config.yaml
num_hidden_layers: 9
num_key_value_heads: 16
hidden_act: "relu"
norm_place: "pre"
qk_norm: false
init_std_down: 0.0333
max_grad_norm: 1.0
warmup_steps: 200
schedule: "wsd"
final_lr_fraction: 0.0
max_seq_len: 1024
train_tokens: 772500000
dataset: "wikipedia_en"
Each number is 128 + 32 x the weight over its row's rms, rounded and kept within 0 to 255. Layers, rows and columns count from 0. Numbers have three digits each. The size before them is the row's rms in percent of the matrix's.

# up: layer 3 MLP up, 2048x512, rms 0.0333, rows 305-404, columns 320-383
# down: layer 3 MLP down (transposed), 2048x512, rms 0.0333, rows 305-404, columns 320-383
up305 115:139164148175156148101082037127101126112074179120110052099161156143171143115170092206116135095183138182189097160148146110121133078113117102126130164118135190186140103075104111140065116159099138
down305 124:149147102043159105132110177166073195122150143118120169108112166118123074126111152102143107149140090145080151071100116147164097153116058107139147117117152105105127122153158182158148139114135191
up306 101:144125130149140145110145190160110154129082197169156151124165129131162113172134089157169110164142162181103155109165140102075153126126077105122123161112138192145128140114125109114138160083089091
down306 099:145122114151171146161119056125129129108123143118134146113094102183135155069161148166073139099158084096152107098121104132105061111138146132151034154066148088103152090163127137103192085137168128
up307 096:031126189118140130121217125137132131157135116132154124115143092125080089119143109059117046082144149130037036136147116114133131183134092120127089120142127126145193136118138142151143138154132175
down307 096:067129138113114076117068121159147128171116148151121154139169100150108117084176145051151146189116185086175128131079181101146190108097072142127110157102107098143114056136141160117143118110158150
up308 101:126112114100124083116106137191106134131105073128105185180175129135134146100139074142088187120152103132169169103072204136138097094104106112126082108149137113134150129173189139131138148133082187
down308 098:178166162151099155161207056100074130130128148136112136099114137106127125068112151160175036073127139095039097154150086195157147182096133155122107107068114159145105112083161102099155144106119104
up309 113:150147132169138189149104088154163130164141089109152121119095152136071123090113174082122103120110096131149084139115112134138123108184132174076142177113188083157124135094082146152106105101063132
down309 111:180081140185171139142110093101155120162099172156104086141153175096184166060092139164091128078127180146101075170094155152174100109117092158107136083095020092106123125171120099145145100103147104
up310 084:144161162126144146108129117150156147073111167159100106121122195085102128066162115177132137102104130146125161107189104122174075158093101199149207030144123115101187152108100142158114152158103128
down310 087:126105134100085092113114080130098127071100122139155174140138160128121131125153157183187129150147157156159146093101121076123191150134196104152117159082132160109155152185121109117164146098112162
up311 108:137095224148093087161109153103122163138088129186104132126107152132138133168148158077155094199126109119141109148129124162115146099213140162100127193081076147156123060089084144154038139047121093
down311 108:194149071154110127149109123131143174101103118125145149078156145099094143127119116058118158123135185157116122196118190081140089134152179164097148107209094198101126172139102157126123121112101097
up312 102:090110122077114127072178102125161086142151119169150168143104154133180133067146160143153136052111168150114131049205123077119174147077184149081138087163152135140101188157090070166075132128123140
down312 104:125123133064145121138118161129164186090138087185133099177085126114192220101089130132151088177119117140091111180172137183086138153120115136153097042098087156121134170103153093135101100204158119
up313 082:098097140125112151100111095079115172122172088187093100153126148113140127076125083160160218165103168187158157122140105148127111112143129104158145126164149081152125111121120173157142173149088092
down313 075:145046059137111123094179063101089075128179118151161174106096113163102062133196071155114172069221139093182116179129126087128148120112142153074124121117101161137136153093112143120148176158209175
up314 100:054160135152151131104128113083115141132114091157094128166129172144145107142131150177109153141084191155144158104105085131081132140147090125162117124126126110137118104156121153185160125135079115
down314 104:126196081087144100077154203135132135124138132096142096134086112120166107131126155185092116146090092137104152079163129122115086083140079148090124042176124154123149169060095170188148120079141160
up315 097:139181165106121118192164127092160142092109100110105098141093113139085144134085094085100158169131111115161157126179062097088140129141147119141115083158115060117120101159132123156083120131110086
down315 100:105113138058132154066084162098092170139108112099152109114071088138147168062092175209132149123045114141136119167107184137128121097110109149138067046039155177143109129080117038191136159113123139
up316 103:078113089114146107089107131169170094111127139172190110173162103097090156096123111112139060119154140103164123111066130079170082134118124056118135144124106152163149137086120153127166116209103132
down316 103:160115171122112166101031121104122136090139145128158154127061156123172161139081056127127155181134121155065191099163115159116080123138129150194092113097122138149042120098109120149082129175143132
up317 106:105134117182147113161141156197157134117138154115178119161161139090110185071136138102144108106128115138180164093127117128128103129124102075162138175117139121152132074134144105139120104173104168
down317 100:110132167100116180135075097074158119157143166011058138089133110116107107133048105099122138172202167119108071087105136146112140114084068105107124146087115163081108090188129200113067137150189115
up318 104:109144119171086149151121165025129137083113112068178139139163167056121143169108126124162151067134134103137073163142116148087152110183163116149131153164075169109132105086099109149142143113127096
down318 117:135147163109105108142149106146092155040131149056115115124127113151133141066139116119161113148151143084135152125135107108183135110146144079123055136129141135086105103107085134172127166165081143
up319 099:168132135139163139125153135172152156107105166147128113108066073109156117118104166129157064141124134084110139161184121060126101149109118102092122156082099159166169147139137106140172090144139132
down319 099:147115126163073136116151135113100052098145165112064107122153161095127116105124077192083115155080149183115094121063107181146130134203067073071127091110108105156103088090175146142119124114138125
up320 094:207147124141153143091174164064096094135140119094092107201145182154127131066150062096133161171142179142124148110084168148149158126136084082077170111155145108116163129159174133108116126152124092
down320 099:104115156078166107209140194147138112119123170110156159151110157089151099153115148106099165188089105163143126152189117122159145086075119095149130052137090112160164125127178155188135193148158171
up321 089:138081071105092146090126126118134098098134103128101119090095129148070083088090106087151142171099128105115085109104165112156105117094181166113124165150163120078150128143098122078180156159136120
down321 081:116165193116099139147165124063174106206135129138152082174121126137087141178113129117096115094141148128127078189076128161118130124113139134118123085140139145167119113181115178085139168140154133
up322 090:160146076146112127102141183150191138194208098156063147176146070114117142098182132161160114172150133110105088113153110141135123181114118148128092107127102111121165172169133151162164093158164189
down322 091:103085155176124131166083123167061164040093176125120135174164160142148134127145129125130083145130144119145110091103140104126122126112141109186094171131088144111148157086123071152119162111097143
up323 101:144171130123151134130086123137154105122178166156168173129180140127135099070091146155085099090154152124179086135144179119116072185138053090158095138028132125143095105104120119157185140095103146
down323 116:155119141105102133124066079066162132168079153091122152113119070136096134087204159171111101195115117159125095117132128118083162107150121116123078108102112102139122113118097095121147175147084120
up324 084:162130165149143090174147154164120089188185095111195151118238178155165161155163155160096147155113102092091128102106137184124114100133147126095115135161118123122085153164099139112093139095093087
down324 067:139086146125116206072111097109141070138131092103093172129071114164090108155109079144177114164084119154132149138100128088097173133138143140091150160136147120165105135126144120118114117109134136
up325 120:129180138185137133216150133082063176037084097142137172104207163116089074096143135124073186099131089105132102120117166151085161123077155152076108128087164100159185157182140105128155121170097135
down325 107:112100156095098115152096199098117098102174141099099120097139176159067119116145109106123160123127126137122091149077178086134084117110089100105134150136082103116203127091144122125109078152127128
up326 103:124143184152078140150078147137139118151149083089121174151123192081105151118176138113116123101126132109117073142139166125132133153130126192050140168166147072147164152154168149106067121162114173
down326 102:148130114175069148143118135167138089081130122146147155079140089083093139125112069091085108096113072126139130137154135150184089102156171129086154172127109130138133110141132137144089141105174157
up327 092:166113065192198119196091071116127133152145151148154149100167139159093110142178138104081170115114080159096140103109108071139129155096164184193122148147176176128207166123136164166109129147132173
down327 097:134166103118083128163131142097137122083096145094114143193125147117183118086126158151167090133112173113144177055131099094146124179144106134090136152146105088107119071143168129114127140113138154
up328 107:113122113118121137102159115139104132099075151126179088108181168114153133203192164225101169110112082161127118090149102114152087129130151120086143084123154107159176135142136134109088111110062113
down328 110:174093103155079102092140083135161134138144121137120086174145207144118116142167109120056113078099129091106164120114190037118094118155121103115111097135119093126157087136107093114108160145147080
up329 096:176144134106153105070143169176119107070127125178106141109147152135112170112189087146142103159082144136113152105177150119089130155145129109110093160143145087153164148197070169162141107133123116
down329 099:124116108102141177111153104110130095141087164103134120085048148094205097132185115131175156152145108115162111150110072117147142090110211113089148150108125150101095137132097145136152104122117109
up330 113:076135146113093158102168111153097127094161161166153162113096137086104104113167041119124075115166127128110130150122141133108144125155119111103119116135092132117141118128173172164146170140156148
down330 120:101188132197218072196128075114079139092132134116179055083145103144124107136141130157080121116106110134098174146177160148097064127116144136145121185189141144099179145118102160109189125089108065
up331 083:095194164126139165105140163125165141159161116161071158090071070209172201146204095142205165102135163121122112052184077160089131170124165144097073164100122124121076135146161061128123149098135180
down331 084:098099155164184152142128131166139105106144210149177118145108100109109121157127134099087127174139097159116086122048097073136175112147172087183171139155190135139136124085165182167130110133139092
up332 097:107129113117150098144136141118153159142121143126074138093174134123104132110173107119139088115063104104139116157174107119090070110161144148123144095167108127134135152139127157143168157156174167
down332 109:130156172150179183111128147138124163154166108110137157097117111144132178138133112131139108104158094122128185069056141154111183106114138131200118165068147120087141109137140114135120097137126154
up333 094:149175162153113147146158095099122116119104183136177134116099109143150155129153136129150183126117113127174157133141105140082073115155111050086146178207093143200110175085141138082109153099114117
down333 097:131134156132137157154110123091121120107146104126115172139146157096094099154101147192159110127124122095155087160144097089109119132159157128106133127113081138173095149164119120093145143152098115
up334 105:134208051149115150161170107074157118131160055133135153115100160116183153145060085108170064114154144115134119099097134107120163167121132183116091116157140157123112119100046126090119118150120115
down334 109:120104123085159082104122064126126146123159117144168130092109151118190100083079142164136121162161157091183130097095125176130191112117098163153074094088081100155119142144113118155163101166081114
up335 105:092103105112121131126123107125126094119080154058134093201183109146121137168133109168143090114133120114105191124146103105067170053116156098104127104141125138068126127105118152137146142143130072
down335 104:115120099128132150189115149134165119103152106198137143145176128089162166087100171158138117114089127097120069141120107140094129161142145095155132135148151127202137083151099118108172068075142120
up336 098:145160170115149081102130095117113151111106108065148109096102134156161135152150111125133090122111139148108096108169140094077133127195135102119104117159147162132086138048080145131130170128112185
down336 098:155113124165118151141139106091183131099169123062078080107169101158125121158149107160063109188113109139125095204163095144105147144152115096191108185171117100101095120117132129166132109124187167
up337 094:133134195153119084141061142125158183114162130072112116097113119106120126120145134172128151126103118087182104154135134175183101123159147141154149140083132131116139058144151145138148110160075139
down337 100:123165162162167151130128115168100186168130156147113091062130185163089086110161140130129096138122105135181158052154106139164127105085082150122180135102119076188134084140123179183098170148162167
up338 094:081133158131096179130133142141061154143080064138139141137100122117109088068111150162149201069119191133092113153112160135136133110146132148141149138150127167129135132091058102111110128147119158
down338 095:078075127099134096128098122134138082155156113138052153092168161120146164154116153081144137153139106173113089117106119125203151092147143140092159125197106163137113058122099073104212132112126159
up339 102:153045138126141174098063120121130125170180088126100195119086149151071154119147057178171086098093115155100144095142166107075134116161137145166082106102126129112148114098157151162175162175099082
down339 108:145168141089132137125137103115128154128184120114125084087174118122178103184159118163168108186128107153142092095105128137109128121130057168070132202134197067118118083149138088130090116151100153
up340 097:118170123078146121142134207178131137151126147156173151098089097123146077128127108049132130103173110124098161083127107116156083097116091092092143141098122117152144047082146205111080144142027145
down340 097:074165129168127098131110182189091123149163157138088105125172080166099133135142141111124178134128184110124115131123156135130155120125144134140144129157159151033149140058091095113134127165195094
up341 094:130116108117111155155097143096148160087110097082129163133103165124132101113188111155154161108124149113159144144104153132126144200111094122115090126153125140144156153121099077110149107112151077
down341 101:075148104096073141180136086149082161115162071106067143223125139158064140119161129134157131135157107076172156115100157165138173149099134072147144120159128126183097083119131129137140127172135145
up342 098:143146145101132086102138092136142095110120132109105212113130176101128145128162145092121104136121213102158101087161139136087112110142216094222118154100100071170108148114154173058061126171087111
down342 099:068131112128104175187186133147118174156117138126164159087123144186214075103136101146134090122146094162105175120093202138143156117174123103145121143169098095047152108151161090114066089182158127
up343 095:180106137120124097169160148149120146183119082135127166114117096156121132104045090142122096164117091128135112097117159135116077174050168147105124119093125148190160175152105085103115142119127140
down343 097:139127158169154130127137124140150107073142166148130105116093143159151129069077125137185124153098156142142120103170154112196112102105145101141100152139180122106095136080142149160096164172166108
up344 101:092157154153152149112098132145116123120119120165111101148119187189117160102095140099137117057065135132135078087095106088099102157142144104134149172109148090142091121122088133114142174109109112
down344 101:163122163090138131080110115136137148142068174142075069151109136142127222143179099194103164140105104211144102127149138163147132127105014107140151110122101128120141147127080090167111123113133156
up345 082:150111158106125149122078145095120117158056122116161090116172169092098142133097151089113112134137113117095082116075162095137085157095140114052079103160148111142174117119183144127096086101135150
down345 067:154079154137093092165162075135129129164191119139111137125144171153081110100122131148165127103146154093096129170146074137157119123163180142097175108117118144130136083122116087083145100167104094
up346 090:153108149132159135132154134123120136048094093154138161120154165106123150080148112077146091130143076167154118129106120172145134109114146154106107087173106141171028111152131112148068098149093148
down346 092:097180082164126038049115143122094132151199127096103161124132106116083062128132127101126108143137191123110140102160116131093176177096100118140117098104190115133083123068098133105152087139177107
up347 095:163117033103100134145113127118086100146108117118141146157127154053150139144131153132110079175129101142078164058137138070172168109111149141092153153136115164140082153124134069086148156119106152
down347 094:085144146171177143100141124129100155112141097091086149166122101175156102147165149155097159176132124145129121129140154141115111121117135085067110207135164129061144076086143128137113114081125149
up348 090:110111161166117145119182168146132094128148157099154116142122103071124103095116102106094084149126155097112111118194190126159109108153145113095119120124141104126112114117165102178135169068158118
down348 088:146160169187144081121130123087103108129111123200123116127080134114084123130159170192186167093125186129146086152068102133057128162074187131141157144090163100110159143191104131137164176147082191
up349 095:100106156120081109124128169189173083153123094124161140112164160112018146086144125161132101093145081143077102136101093087190138114106151089140104124102086202166148143147127107120124154105139166
down349 100:112126131123144166095130181133152135124159150155132133146170152112124115067129120094125085143121156122120133091101129119151128134099188172146190190126069150141122121107152072109101078112124119
up350 095:134166082140156152141148087095131119098150137143171150125161205153137093109103145150143124141117105083140134080153177135115104087156174103192065103131114107173120172101088156140162101149136107
down350 098:118167142130119155102149170091139136112130117143093162174180162071131141125125174122113075133069114179141110099184106123127156117068149175105144065157183093142240121093144180116185144195087154
up351 095:132083137116127118149094168147127156153152151099100124199113105159134113058115132089174133088123096140126130073131115147137136094145107158157024098110115142139128108142168116127137138191107104
down351 094:135118104118099132070103096162147127099101098165119074137162126121165118138110149151113136133094113170134134096111115099096075105126123084106120102142128072119119113116089119136096146081115172
up352 091:140097137157159100164088107070159132070171175069082179124084141147130117058173081095126106139163121102119080140086154111119145117130194160060140084135113132154141101100129140152129154132106146
down352 085:136173102108124107158124111153144132151100114128152058100125105117103159094105116119142172132113181156104152123186128052134131131091128105142134142080145091109121168142128155168121149171118130
up353 096:156123162146135099163141138186117186132114176176099083125179140138121179136100172178168114122099205144081189126200147124143164117172141154139143087170121103128193052170107107213078143167104089
down353 096:076149156132110097106115117109146169159152137106137147133101128104167092088114132076159176132123150119138161114157087149099147161080134164131073186133126118094126104056148184157124051119154186
up354 099:142144123100094090165176112163107104144096116106175153103153133125188114158159154214136111188106089151150105106201137085132143071101111124128069095121081116112102145122178113157163145092115157
down354 098:154131088127113145143092115112139074202143175148152166199149146136106114107177056080122173123105194077129109167114088078107190147135118102170164111117172095123126107196115149144128160136097092
up355 102:090091178146105126103141093128128171125076138153160159103096097148118158129144114123125186088120132159091160071102139109127168150099110113161178161121125099091181139130131062120140106129151126
down355 107:152133137153131133144142152185091135142104080158098108125141125142155085160134097203101190151164170120149069147129100095146166194112092153096100112147126153157095141214122129172180126126114099
up356 095:150097095062192118120035155125147171093167205086139110146116168150138110062126124106061148075094147147164142132081160130097112147117107107108141152157097136161139136153154105115086170165091094
down356 088:166159166139139125149128132126074107084102172165213126170133067158135120097126130133125158099143139102152104133119113170103132079114151142161151124190097157116092150174166176136128176135097103
up357 088:105104104131112061095162082127105119145201119166121139125113137089092155122133117116120126195155166147116159141126201109070131094108060063133130177066091130122076131158090071088104143088139088
down357 083:172169128075136195211156124153135108189172145073115181102123106138134130132154121103155089136069130101148101131141185124143149083140148134110146115122188127117124065163186130156107116158174171
up358 083:192122095156132145134112177089140101100114183112146118129152138174152149168136127132140043132106157178119107149077126090091087114117102069140166144145145092128135172166134116112111127118138115
down358 071:112145125152102065105128087125141182136139092128051167097128108147080047139091121099065176127158150104151142098139111112134196069166170189171098156099172132115090127104183135139101097102090106
up359 101:131213064147132142121139104077110131118123103083139124166088156182092095136073121149191106199120102132070164128132119135143161071156096126104086156172147128153110130148103192160049124117101123
down359 100:125140189095096106130171158190123066140107107134155150094127114128134115148173177134112166117192125106167166145108119142144164139165104128112166080124139130109102105170122140125125178123193105
up360 099:115128152118181094144108073034090115089106161091154128110104141159142103150109059150144135152125133183089148149129134130127061185133100153142110096176099133157130154139145126188073116158117130
down360 101:111126152196114136150129082091132074088109153143116143160173155214165072193123103131179146171124148102107138085073102068179125103104174160100171100070149099051125113059116076121131176138136106
up361 111:116162106153138097176083168154201122109168131133047112134113063169138089089107109132118116136117124122103098136168162108126104135099144151149127136142132165165145150089085115097161167154140109
down361 113:131136133104204076110102168135185128143150095117158146115118050118128127175156181144152118116141139113100137109171173165127138154188167174141169106125108188161185125120116122200083149112134135
up362 102:150143202169179148131082113153089111074073080111132142181172174121176152120104101082100127162121083116159102078027155167127150145149164132133077091044108128187143110078123123119184152071127091
down362 108:111147129124112136145129093131136154124175157159129145082060108195207111062117161079104097164155080130151131124140128127125158147106136139185169088116148088125064157140134150214140097106078124
up363 098:117132182148128152179126176073105146083079127120111122095230136166140204170094169176076146133179111180142122124096139136126141125096127109119135089131151139175197125166113171114144143120140117
down363 090:134093104066121104127166153143118205066133209203091091096097106086177093068165107105150158118110152166115102133121117038132165115117132128098097203032139149102164167134105126163125113128112076
up364 101:109117150139137122110159107109240153119175132150147191143184162130074131103111161105111168173171067132150082110126132146126123122114131073139121128123165147142111099116124183150132082117103097
down364 101:119172121074127068126144177166087104165145120140148109157130106103189154154115159164155171124128158132136109151211130148088118135095121082171186192108131179096139120157166152124103135092161123
up365 102:190112110116161086151119089148170136165145195156156124045177179129110095136155108123136083150143102104132183100090199137123090149087087128129048063117125068099173153123103089159178070132137094
down365 101:108148129090116151159115132043129114122140098120150119169119109091145157165131152115194157104082129167124146072144117113150165123133093094122103147057103130141110095088125186129056134139081104
up366 099:098118117136105068129134161166115151133116110122115096138116115114123108204162172101103095096102110136140125156135154143100123185117129066112115093111126127099078085102100070160170144104093152
down366 086:097133175123095109141103164195181100126124132085148094097129170164076130163118116128118226156110151152154136156151146116130160158163167123124196106132097142174175149162195174120075144119134070
up367 094:146117104118166155137074126135130134112123157147136120184123156151091132124101097128122079168154114127119154161130146110137058103111089106128184162135153130118106158131159111084092189128132090
down367 092:123089161093130160110130132135130089061133167110146176160161127116119126156118160149158122114074127096127149142127131122162084110101151124126186094143118145131153120157118135161175055160132122
up368 118:112102166099104140118137088054127127063116068180082124126181166143133082177075136168146168068107110100083185115062141131133136152105150107118134126140125098144139123097151155079140159178173186
down368 117:128146161178169126134092191184109066116066148062075121106185061096086142030135115050066083101064103073153129147156120114120200107136091112109134106114085052139171145162080103159109131125160084
up369 093:103167117146152085139164145124140073093213142084102085158097084101121109108063120057098125129121087162124134126148155091199107129187140098136131149092123110158138176139064190129118097141123149
down369 095:142129081121142134124132144154127156162108205135146169125184134119147113121099144165181110151138126174143131121108118165154139145121102152169131198189107160091159170132129121104122168142074126
up370 106:188156121096105168214117205133132155169121146116135125105109137111127099129161189159142166098081192134177170171098105091101129132136182167158074114107061150142096126065145153141137151113116115
down370 112:135148124154119054082129098070131111148152125105131127170083122109187087085116102097097151127165204079112133158152023089108164154048066114121111104168090140046123104123144122150130160141116100
up371 100:144153132099115144144120076180153096155118059139215109136148141148076145179113141167132113118149105128119128075073124172171143124141128126097111089076141100134152079144090147091158149105098151
down371 103:115119123125163189149143137081148184130110183143095127076175142127151157111164160112137109101134095136141122131149108160111051207156101174176151200099118094124112122169148133129119132128157090
up372 109:109118106091160103104119198102169089108093141173113134115122073079143152182079145158175102133104081063136058110106106146137118047154081158163136111134097093121064094128087132127149084120067125
down372 110:064130135078153108105057111126138083106113149135145168109102111086132126147080175103111050079157109118105129123125135147055168144121195086096176095121134118132133114183196124127144111127184073
up373 120:093134041130165151140153120092111153111152105144115188133098121085076137119196134110166102102152171086123101153197105092116127104115076178167075082114134133142123063145105153129102139171104158
down373 123:163158083072132080071173106160145122101077109126142140110109126109122087131086096100115124108151138106161118114191102119136136185090154127102144184102118133058144113130135173137083138111102136
up374 092:156157137113181111095086165167133116063080191115152139125111119144172154176072164157144123106163174165106106130154085142117104071155131120132123115141165092120109119126168145114096183163149119
down374 091:110075106084110144120153087167099106187146137112094127144119118142116145089139171139145098112145113160136154124143104089117115142082197100160151099165112137093132140131183153189111090073111130
up375 104:168202132168179129169078146093141157077180121125151150141131140154078114116151150096131052175170127118155158138128161098171166059145112168077169123114134160148098100192084172131101143122077145
down375 104:142137146114164085091147113168147106149187183141097061144108051149128141162137124125109172025149130155115125200127102110117159147163145102098145088168123122150069176117179152153130114078180070
up376 104:237139151186113106078139166138143143070148093116075067152144126096127133113170183116117119051087177148093139183095124089124123143133184180094072159097145115136095091117091149123102116113116105
down376 103:119147142134090136151088130133165116118103067084092099131134152196067160130142072089126136133162117072100100117094089097115148122140046109130118140092216124133092158176151133163167179157095145
up377 103:082098121171154182061146158047142134128109167117136143087116083075137114106173164131099109122133215144120055094108153141087091137134142144138099098100120171139126134093082140101175113095122117
down377 104:095178133095127112065076120141124105172146125154136179104095186103117120087099094102174116132134155088124074116114157152107185108127134189133181113104154103172045155140131117112058115111112169
up378 096:152176136197130166126138193125135138145123121129103110076155110066131135127128151135137112133141127205114089198022119122108117143149123119149154140121130136186087171155143159193090172143109107
down378 101:128119045188153146113197178129112129194119109148167133129107114129139129154174108103147137149173153103136145158142094106162193156162146154158122175111150125071067073113107153144143122139132161
up379 097:145113126192158114176166164144116141181119130155155168056130116116107180183101143100153085112106104115094075106110179055155142092100081134109121105127107116106160094132128128163158157133139071
down379 099:081134126108174150121187152076088193118113117154137116118106170136120176131178116138142096108122106149182178110113116128124092081147114116112091189119139122135106140110134127095103144153101168
up380 096:098134115089168091117166113106111106106119156051146134088119134160156101122112131134172070100089064095100098111110139044121110128172144122124107076153138144185123116107135084045122155163110097
down380 095:136048145140143180152102190125155088123126167086153184137138163154118140094072093127111121125139155145165084118157150140172146092125088178148165113091106096105141147101074153176162081151147131
up381 105:147169186124165131109073154195130115144137150137141112130117104127135152060146107119147215126134173129132080116118106197168178165074120109185142071116159089134119129128149172083116114162130086
down381 104:144114153148129177134061090106120107218129135116189158181122118122097154126170152123197048093121116133128126091101078094153192091093152111183096135098177090091131075182071158132132076124086171
up382 105:118108157106098134121110142101101123162167111139107137129135115146149133181189060113163159136143087114122144124134092123102183108097130188113099122114041146183114148161128097111136103146112138
down382 105:126141125160122098122172147173080130095088122139117106146120119142098145109152156106169216129065137090187138146133186108146115097162147171098135148142181110126053100166123138125176075115093129
up383 098:122161132135144028186113112154148052091152029206130122188167109153133171154191112158084142101102109126070079139129139087137104122129172087141133164148133159175129096078174090124175099074127111
down383 099:115145128145125180044091097160105129184130138124132160103087144116074113117110109173117087110122124111145132135132127108106113128084106182147081131117119083110092141081081111083082140118093118
up384 088:113197160073103115107123122140134177111153096144125071078116132119059078114184098099157174121100044121102144119081166128118101094098159130150102112143086162128153086079097123131184189137126148
down384 089:101091105145109111083085077155135125081116151123119071144091115141112127069154173059165118103118177108182190129128191091156159121114172133133131160132085125116106095083120155168111141142115081
up385 093:128138105140155123159134099156140168100151148165206138133089121127179019147137094085091128093049157152155074118080135143112068141074157109156104040125134122162135153136099157053136134159174148
down385 092:152089178182156172124071130115083104064137174156104152110172064110151191108110129120135055103147074140161142104141122096156122154184128145119131122123157077134079184116152098208150114156122177
up386 102:126103132118099121178103140138194103114107110155097142173118143179114121115097140145052177097116118177137160095123153104113113092152145131136098111194123103118084120117146125101125125158165129
down386 103:144148168131109119138146138087096113161164159136200178070112119117114117099128142165106129083089064135174103067116122181182084082123117109115104157095123122131074063113130138143129047145060116
up387 114:134133120100130137130133126113119130100140120143167219114166089177134162163144143137132143172132143120113126173105101099162150097116160124152138087122083131139149155160112116119138070139155126
down387 126:125125197152130102124118082171096119071142168113149192191168155151164169076092084092117136128163081137090175109093114121147132150133094090113083175131120091191160118110139109153151124185122094
up388 112:132105123114132165146106087100131142149105081109128125124189141140122152198158110105131155128151098125123112122119084162084060158135132147089105139146093160141145147128186154149116104081146147
down388 123:113103094114130076147097125041140127114107130137101177091140147112108116137217095095078188127082130081211119105102085170180150093130160093080086151086090126151124096199161167117146168124124109
up389 113:179139129104124086142072138063100124124107049099123146141115095132127073119108138102089160143101148130106120129153119070170107104126178078087121145159111121145132130075157168092132175186112146
down389 107:146091077098123090113146118136100101156165116148143064160070148090104124159136136130140174149070149109140129112122191089094090137153128098144054116118098091149158100128120174106169120057114094
up390 106:184182149112141171117206084168141152124167189095109094109127173168118107076104066191063112174132134136175062159142100112107144084118149138151161132126132168180192128116130126192118152104097134
down390 110:081172102136145140167145082126138144105041075158138099165176124154119140106099106085180137112094130114145091158113155126104153161188097164112131096150124089163096112101148121116155123087134144
up391 100:138059121090210112128140185208157124146133105096138158118167164084154154128090105166129166108138143107093132051135130108209177085152094081176107174155090178098169125158119123158161112196115177
down391 103:130156118148114167112093118135122088103118113107147087146143111157128168089204085104100100157131105113116095207082150119067148158138138130134132168092152152134120132151103103106152122114104139
up392 096:159164154165163140137121091089089090148172081146130118103167121120110128069161139124125171143110097128196147150126168163146104134093111096129144111070149096108123053139089101128107154130160167
down392 093:135119083135113076080147127154125142133068110117187191166111100151152096160084058133131210116100123151118111193116124109108201199118120147078169125186082064132108096087162120168161108105071127
up393 101:075138168176076098126182149203138169126164098058085171121112129083090105109125136121102132081158085100132088110134122140079154103122098149113132134177091088148067123162116172143107164096129053
down393 107:108167046115164099136129117134103112139117112144111117108176114177137157133083113158146025091149169160151106098072162191138082111145159126108184159123111105145115092129162104146078077200116129
up394 097:109133132135120092111132114108146104162122094152129119188092145127133107109132113127183164094083121186129091105118117147086136071180167114181092107193094146090129101062103158117089194172133133
down394 090:129060135128171157120128126138151103050124149106135146120158116192156108107123122106145121138107101046134163098179150164145139152131142119129174146098139101210095168149092158140141150116060152
up395 086:111164130182170095078146120118118118068137155060145110102108109135141156139169123112130121169096162092141149175088127132122096178161122092165113146146073118180145140099141083159044083091140171
down395 083:135055117147113182205139127132171131102071168123152114147061136128052134196133145129131101136120120133126125134138157124096065068117134073130117108182155145113082125150134092108164174167138100
up396 107:057130105086050102130176184096124098136127133136150140119111194086071132129198166131094157152106106169121150158163125083132095114087168152175111169129147114136147145119172064061114121092116108
down396 117:088115174103171136170108169143102156149127124137073127145115157111131197152143198174149152140137095116142110114157163140119070129067110119147161101119165134135116143096149102161138124117177175
up397 103:159146127112156167126103077141145098131132171107151109163122186132134122102108113108133131142120095137104165108112231147101130095137117129090150191175132127172096147084121095166083071108101103
down397 100:089075150109112196143098175163167084141114087165216182087142123114138177102131177123130050140120141057084149129148023100134095121031169104114121149146127123108135126161090153099129094072182166
up398 112:104191044108131114056136143157120121134143104126124120099115173091093082047123150130112134123129073131190153147094134149125059099169160127186072168133134133149157126144108088076192038232136156
down398 118:092081156119179147168139143197084068108152090085119094178093091146101084110158087099168164103172117058129139152073148106172128099088061108185141136104118101127087090088137172140113145124177096
up399 099:128097121076122095103148127135133125111072199113184119118082089160123114118147175156154140173093090144135105135154200162103130118169217161144145072170154112082117162145146131143111160076073171
down399 104:124162119163154080158154151124109092123168125113104145115135169086095144117145113106085106150112143117099174133172126058143109096110105108125174123110091116173159086180141113138070090132175152
up400 112:078156133173126143116143124142046117142124172113158115150129151168143161129105101177118146162120115121136056159164181133123071139116109182129093170130076089145162106077103088141098164137150158
down400 110:120154159171115088116139102247085115122110098125132138213163070104123148149096156130131154167164111121079098120145161135099151122139124150137154116114110124063151141113159115122150089123168141
up401 113:100131146097143042120122147087168079123144121131143155151159123178155055117166102123114159123136123120059136124088186140113203177195173167140090128178105126122105121175135168122084137144124139
down401 110:135124133188089134144157196098086075149133164128153108170130094160080121153149174078113145124165146116113155125163118106130068148122155125106122178192084144140053130110168109115094141130096109
up402 090:149134144092105157174149158092173096087160155194168139117082120099151109127125089091132202090118177110091133112100154120123148127128154093174125101135131119142099137112129141071140162163099147
down402 087:128106157186055094075137110146106150144105137192100147115071087125137138142087118133115121150138115175117113167107131112092112169111145125045107100145137167093154159199103106071127158120206182
up403 098:125189115145107094107082136137164118133149107130132174162131109118038166051211145069154160139172133135100157155195185162148136127077150099160124090125119106154121164132095074100164115095128112
down403 099:130046122131190179130151139152146109178095104097099096083151107146146197101099169143157198074092167132134141177144120093135106171117117101133129141151153090108102162096133162090135121130146132
up404 091:068174075181180105051133168152190161094116078178091133159150142143154125160191109142162173075120113113191162065131120128117127102137152106183161118077125182118085104111102059163142100094153124
down404 094:161054153074117056036197122120110150070142102090099138088099157181112127128116146093112123143121177170146088133173179095095143153096125154105110139139105147119130149134134171071087163136156122